config = dict(
    num_attention_heads=9,
    rope_theta=10000.0,
    rope_fraction=0.5,
    qk_norm=False,
    bias='none',
    tie_word_embeddings=True,
    parallel_block=False,
    learning_rate=0.0147,
    warmup_steps=200,
    decay_fraction=1.0,
    max_seq_len=512,
    doc_mask=False,
    max_steps=3592,
)
Each number is 200 + 30 x the weight over the matrix's rms, rounded and kept within 0 to 999. Layers, rows and columns count from 0.

# layer 5 attention output (transposed), 576x576, rms 0.036, rows 296-319, columns 0-63
149,208,164,168,205,236,194,206,183,177,179,149,260,190,228,205,263,146,192,196,236,251,219,136,223,163,187,234,173,163,192,216,223,181,154,242,213,177,198,187,237,224,163,151,219,203,159,237,211,173,183,199,224,190,243,169,193,196,192,191,237,194,232,198
216,149,202,155,196,157,166,226,225,165,163,190,198,204,212,184,181,213,209,204,189,161,202,234,221,225,213,199,216,156,184,183,175,230,241,150,224,185,166,207,137,248,249,192,237,240,180,181,129,213,270,218,170,167,176,183,179,131,200,228,236,198,183,139
201,217,252,191,225,158,187,224,176,224,245,176,151,180,216,163,294,167,180,278,173,253,168,192,187,194,201,178,127,157,223,147,238,202,168,170,182,251,201,190,188,194,235,176,210,211,215,235,177,163,261,196,185,172,167,175,200,204,200,192,237,263,226,188
194,168,192,248,190,146,137,235,215,209,206,192,179,185,178,235,167,312,184,247,217,141,248,158,214,204,232,180,153,180,168,232,168,183,209,257,223,217,160,212,205,158,200,247,198,178,135,223,180,247,199,152,185,207,203,228,198,221,178,235,154,210,247,145
163,196,236,208,195,204,200,213,185,232,186,216,149,207,196,240,220,185,248,177,178,186,220,172,205,218,166,152,186,222,186,211,133,204,149,229,247,254,278,175,231,203,166,224,170,195,189,200,211,207,290,190,162,219,227,229,193,278,219,173,233,253,145,143
209,204,184,202,169,235,260,235,143,176,262,220,172,231,157,144,189,199,216,194,241,157,211,194,232,194,173,164,159,235,237,163,218,253,263,170,174,229,187,141,197,171,184,169,219,198,174,173,161,190,240,190,208,177,222,184,226,127,207,203,221,214,247,255
210,202,180,194,208,160,121,228,211,232,178,201,173,248,177,163,235,215,167,228,189,201,207,121,197,165,228,137,141,244,141,192,200,164,225,190,241,210,209,196,210,140,179,223,155,303,178,213,187,171,230,214,230,179,232,234,249,173,228,173,202,195,190,224
197,186,217,263,209,212,195,197,233,153,165,239,211,243,215,229,226,267,205,204,163,256,228,236,195,176,222,196,249,192,166,222,176,247,185,168,207,243,179,247,180,207,208,146,271,233,167,196,219,200,212,201,223,183,181,234,237,201,196,252,238,265,239,171
182,238,257,265,204,216,172,156,245,216,185,221,201,216,223,177,177,196,211,222,170,239,247,175,233,258,176,217,232,230,194,260,145,234,216,189,198,262,187,208,176,207,214,174,196,170,214,230,190,230,179,236,179,209,188,182,203,199,180,191,199,220,162,161
165,213,164,133,263,195,242,205,217,189,241,223,201,233,185,162,256,171,175,161,216,232,236,223,223,200,201,194,220,218,175,226,159,195,177,181,174,254,229,179,183,160,199,180,182,223,164,237,226,222,179,187,182,179,193,201,172,199,179,219,172,239,235,181
201,243,236,221,220,219,216,253,179,245,181,304,202,168,179,242,200,154,160,158,236,171,268,207,162,209,209,206,146,230,217,201,205,189,243,176,193,169,214,208,219,209,231,237,163,236,236,193,254,246,256,218,164,162,235,171,171,147,224,219,176,220,219,164
214,192,165,273,185,198,188,222,170,192,186,213,184,190,197,165,215,194,204,225,163,169,176,245,190,225,159,192,211,215,173,93,254,209,188,195,206,199,210,187,170,175,154,192,161,230,213,167,213,176,212,174,159,170,195,145,201,192,201,239,184,234,197,191
237,261,186,196,225,156,213,245,182,149,239,134,216,197,141,225,191,193,192,128,224,200,209,181,218,183,209,238,203,202,186,194,186,131,221,201,146,210,186,253,203,230,153,233,197,226,221,221,174,185,230,227,206,275,188,174,247,178,150,167,218,141,177,198
226,233,174,257,156,213,217,145,171,224,231,171,168,234,186,217,213,186,239,160,164,225,224,207,184,178,179,221,240,149,217,241,278,173,221,174,332,187,227,162,178,196,199,196,206,161,165,226,207,198,189,254,192,158,240,203,163,179,176,193,162,230,193,190
155,239,227,230,195,194,282,196,132,184,187,226,204,190,161,189,98,205,282,172,145,127,251,196,208,194,164,220,145,229,193,205,141,171,201,225,150,235,195,212,251,228,171,158,228,224,224,192,205,211,216,128,211,182,266,229,209,245,175,225,200,205,200,230
220,222,242,180,194,278,196,274,177,215,170,141,202,193,244,214,181,237,153,239,208,117,224,233,183,142,179,142,205,209,171,182,221,233,236,196,190,179,177,181,206,189,259,173,184,236,177,196,138,208,189,206,186,174,190,155,200,208,264,220,202,218,152,169
291,225,192,214,205,223,214,184,163,222,130,225,152,199,168,182,183,209,223,212,186,241,213,238,265,178,238,177,156,182,244,223,189,213,250,179,238,105,214,156,182,199,162,177,210,205,141,199,231,126,194,182,241,168,252,225,211,233,189,186,144,198,205,187
238,232,166,204,243,207,248,238,222,178,208,170,249,230,216,199,131,229,195,271,169,186,182,195,212,156,226,195,193,191,152,139,149,148,138,184,217,253,209,221,209,162,200,237,204,221,151,182,217,144,220,293,198,256,247,244,214,205,217,215,247,175,194,182
183,187,200,204,216,210,230,165,185,194,168,222,163,178,250,212,215,184,148,202,225,212,211,208,172,155,126,171,212,241,217,216,222,164,189,205,203,179,194,248,213,163,219,274,240,157,188,190,241,246,208,229,167,182,220,305,169,238,207,217,202,223,226,226
228,250,205,217,133,181,230,177,210,193,199,197,251,260,248,192,199,190,174,238,187,186,202,170,204,192,142,188,155,163,235,232,227,178,190,168,206,201,126,168,179,146,246,131,224,222,204,219,231,172,243,213,110,266,151,234,193,206,138,206,186,171,231,153
214,210,240,234,223,269,238,145,180,194,217,210,190,241,217,229,143,243,332,156,187,213,180,210,176,155,222,158,233,208,187,112,221,207,202,264,229,164,153,194,165,227,180,290,209,186,177,133,195,157,256,154,243,232,270,220,212,182,203,197,194,176,202,192
243,217,133,147,229,223,174,187,191,139,124,151,189,269,202,186,228,223,240,173,217,218,188,180,135,184,189,285,247,241,237,194,228,232,200,207,197,183,279,177,197,229,228,222,184,180,168,223,247,200,160,220,226,261,200,241,228,202,183,121,175,212,174,175
184,217,195,252,187,222,183,152,151,193,232,190,213,146,179,200,260,175,260,207,249,269,162,232,247,178,143,240,156,203,171,140,192,173,178,187,134,223,153,239,200,142,273,190,230,204,214,206,198,185,124,191,160,224,247,232,187,181,190,181,152,154,193,198
183,128,144,156,157,188,134,282,165,119,197,194,250,208,204,208,167,273,206,204,213,189,194,227,239,226,223,205,232,192,154,204,125,249,203,203,224,166,184,198,229,183,139,210,166,158,192,210,207,194,167,178,207,205,209,226,256,167,202,202,202,209,185,263
# layer 5 attention value, 576x576, rms 0.0318, rows 297-319, columns 0-63
200,193,207,226,214,187,221,237,244,194,196,154,187,267,190,217,155,301,237,233,294,166,158,263,183,217,238,172,224,221,235,186,261,209,140,213,236,207,246,149,155,243,250,196,177,189,164,151,234,215,216,180,179,215,221,204,167,176,175,220,156,249,186,188
218,202,173,258,149,181,237,150,160,176,235,209,175,153,219,178,173,192,245,195,222,167,246,194,188,212,229,230,206,214,159,241,192,202,143,228,162,138,243,195,156,181,199,201,185,210,170,204,265,203,227,278,193,263,270,239,154,162,201,271,244,208,175,244
224,234,267,135,217,237,204,212,141,294,203,171,219,190,195,200,228,227,236,183,217,247,193,242,217,163,140,274,221,144,181,189,199,209,285,171,205,192,223,215,260,244,256,178,224,205,203,135,194,258,159,183,204,213,216,151,170,136,241,234,209,225,184,211
230,176,179,194,233,223,172,215,196,175,173,243,123,192,248,128,183,245,152,178,175,273,234,120,185,224,161,206,213,148,197,199,212,165,203,184,234,199,196,201,215,168,196,163,161,258,218,196,157,212,147,184,210,255,212,180,183,177,187,143,192,161,174,204
183,231,187,240,225,186,225,154,151,203,193,241,170,183,186,173,227,199,205,132,143,174,134,177,174,259,155,213,162,126,207,185,206,188,230,202,171,227,179,204,226,239,172,150,249,163,139,265,172,239,186,223,250,202,243,293,157,206,203,234,179,206,172,193
210,220,164,217,189,163,224,224,202,132,232,269,221,143,224,214,225,211,241,237,213,245,169,222,217,128,243,139,131,183,195,227,191,218,190,211,174,164,187,238,199,201,225,220,180,168,219,227,257,240,161,133,230,254,210,220,179,167,214,216,175,194,219,235
177,182,182,183,205,242,221,162,190,193,149,196,258,184,181,166,204,266,177,174,214,193,202,220,159,179,201,214,189,175,202,208,206,206,192,207,232,266,217,184,140,207,164,202,217,250,211,231,177,193,199,205,242,154,230,210,217,248,251,208,186,176,228,171
193,285,152,186,241,144,156,194,197,217,155,223,154,131,189,191,243,233,278,240,191,146,143,159,255,197,188,159,230,249,183,174,175,175,259,220,186,211,199,130,206,217,184,147,194,279,168,226,199,145,247,164,169,171,233,221,155,204,165,183,200,179,269,220
202,178,154,201,225,232,159,216,199,161,195,274,201,138,167,144,186,174,169,174,127,220,273,154,190,216,159,236,156,180,148,218,187,183,205,232,220,235,172,203,205,190,246,211,246,224,145,233,197,202,209,178,140,160,169,202,241,174,168,162,206,203,170,199
219,168,219,262,170,171,173,180,178,190,167,194,155,163,188,171,256,188,224,192,140,242,182,227,229,245,166,226,261,183,186,156,192,207,193,227,202,234,225,119,260,174,199,180,143,189,183,221,174,195,178,182,156,242,229,240,186,187,183,140,169,207,191,219
232,243,177,234,227,265,184,185,164,216,184,187,250,220,182,222,220,223,166,187,240,144,233,150,128,192,180,224,175,249,177,215,158,283,217,201,234,211,212,151,230,245,158,182,131,188,158,146,269,154,191,187,227,191,208,180,192,252,160,188,268,195,221,172
189,232,230,218,235,202,204,224,170,193,231,192,173,252,219,216,245,143,199,165,196,178,197,229,204,203,194,198,177,176,269,235,136,153,224,221,154,210,178,205,230,193,229,232,200,169,145,258,241,204,219,214,167,182,127,113,218,254,102,191,225,231,188,198
182,186,246,178,216,224,215,202,202,177,214,202,228,209,210,216,196,186,134,186,199,143,197,214,206,241,176,232,267,286,199,215,188,173,253,241,234,257,218,204,187,205,170,267,254,233,190,286,174,173,143,182,186,171,208,180,202,167,193,171,171,209,154,213
144,208,181,197,264,216,181,218,159,172,198,174,213,173,205,180,214,189,215,228,224,221,190,196,181,198,198,143,244,155,190,189,169,233,211,180,163,214,200,274,169,196,232,204,206,194,174,189,189,172,226,175,147,212,152,202,223,204,320,250,178,179,220,107
239,186,128,207,174,278,207,158,169,223,197,166,259,247,182,190,92,200,238,215,156,222,154,239,232,224,224,197,200,152,173,183,193,183,202,193,158,217,192,220,172,247,216,190,198,197,235,174,200,215,197,158,246,177,231,216,202,223,180,243,174,287,198,182
198,225,193,191,144,214,191,227,255,154,246,194,184,200,268,242,158,229,186,243,194,214,254,141,170,131,163,255,238,206,226,191,184,230,201,193,194,238,208,189,176,225,222,226,209,204,228,172,214,208,226,205,213,203,189,214,211,209,222,200,180,189,193,138
314,189,239,178,217,265,222,185,203,181,177,156,234,205,175,174,200,224,214,229,262,181,219,155,205,224,192,187,252,211,238,230,231,202,187,214,161,254,165,197,219,193,118,242,166,222,153,167,202,246,258,241,226,216,150,176,220,247,192,195,217,226,169,186
195,243,228,167,133,172,223,196,191,208,190,207,201,176,170,217,204,183,226,261,221,171,183,248,174,208,207,220,172,244,207,146,186,173,128,234,193,175,195,169,211,208,185,211,178,151,234,146,135,222,193,193,231,197,209,210,202,216,211,198,208,223,160,203
179,202,182,228,230,171,167,163,124,187,196,221,206,183,247,136,211,166,130,208,160,239,185,194,189,169,204,220,137,230,133,195,173,212,184,214,287,221,199,188,162,174,219,203,270,199,226,215,131,233,256,150,214,208,164,200,213,203,183,156,196,173,189,184
179,151,178,176,214,290,180,202,234,171,219,197,195,196,188,169,181,184,191,188,210,153,180,218,173,197,184,201,179,253,144,237,186,166,161,231,224,190,279,160,197,173,187,205,170,187,237,207,185,253,161,164,193,204,199,278,193,267,180,136,173,145,228,196
281,220,210,233,139,199,206,213,197,153,223,224,223,178,164,241,177,212,160,249,175,167,180,155,221,193,274,131,201,215,212,267,152,179,214,177,271,176,234,173,251,199,194,220,150,189,254,242,171,209,223,265,184,182,252,193,208,241,209,183,161,199,210,240
236,210,207,135,202,144,187,206,169,275,179,246,207,193,186,270,142,217,147,252,205,194,225,195,228,175,281,251,197,144,179,189,173,237,181,184,133,168,189,156,176,252,190,273,179,208,206,194,195,173,174,217,173,188,203,192,214,162,144,220,194,206,231,129
250,235,183,237,166,257,179,241,177,188,202,229,207,205,176,263,214,209,189,199,225,244,200,175,170,200,201,177,176,174,261,203,215,178,173,219,182,236,181,174,220,210,148,167,236,101,237,145,258,242,202,197,254,208,209,172,160,143,214,199,188,226,255,186
# layer 5 attention query, 576x576, rms 0.0282, rows 320-321, columns 0-63
208,205,249,202,207,211,202,187,200,206,181,212,234,178,260,171,224,207,168,205,206,197,191,180,193,228,233,193,187,210,187,221,163,231,231,181,200,215,196,227,209,219,219,182,192,164,207,216,155,167,200,242,226,194,172,185,188,208,190,206,209,244,175,209
212,220,190,209,190,210,163,205,167,179,179,187,153,198,179,212,195,181,192,233,202,181,192,201,193,224,166,189,211,179,193,214,145,175,190,201,170,186,198,195,236,184,198,225,160,250,173,219,213,168,193,211,230,162,203,173,188,186,187,228,254,226,190,198
# layer 5 attention key, 576x576, rms 0.0268, rows 320-321, columns 0-63
209,189,193,204,172,180,218,194,241,181,182,229,198,207,211,201,172,233,184,203,195,248,223,204,225,190,142,179,195,237,209,166,209,235,173,264,238,173,203,144,222,178,208,211,209,176,211,167,181,230,178,197,235,208,197,202,188,208,230,208,232,191,184,215
180,199,194,198,172,199,167,215,247,173,232,184,221,154,231,175,206,189,214,178,193,218,185,207,183,189,197,231,188,205,176,166,238,180,225,231,205,225,187,245,189,173,196,204,213,207,173,156,201,224,199,230,183,216,180,237,210,194,177,214,186,182,192,170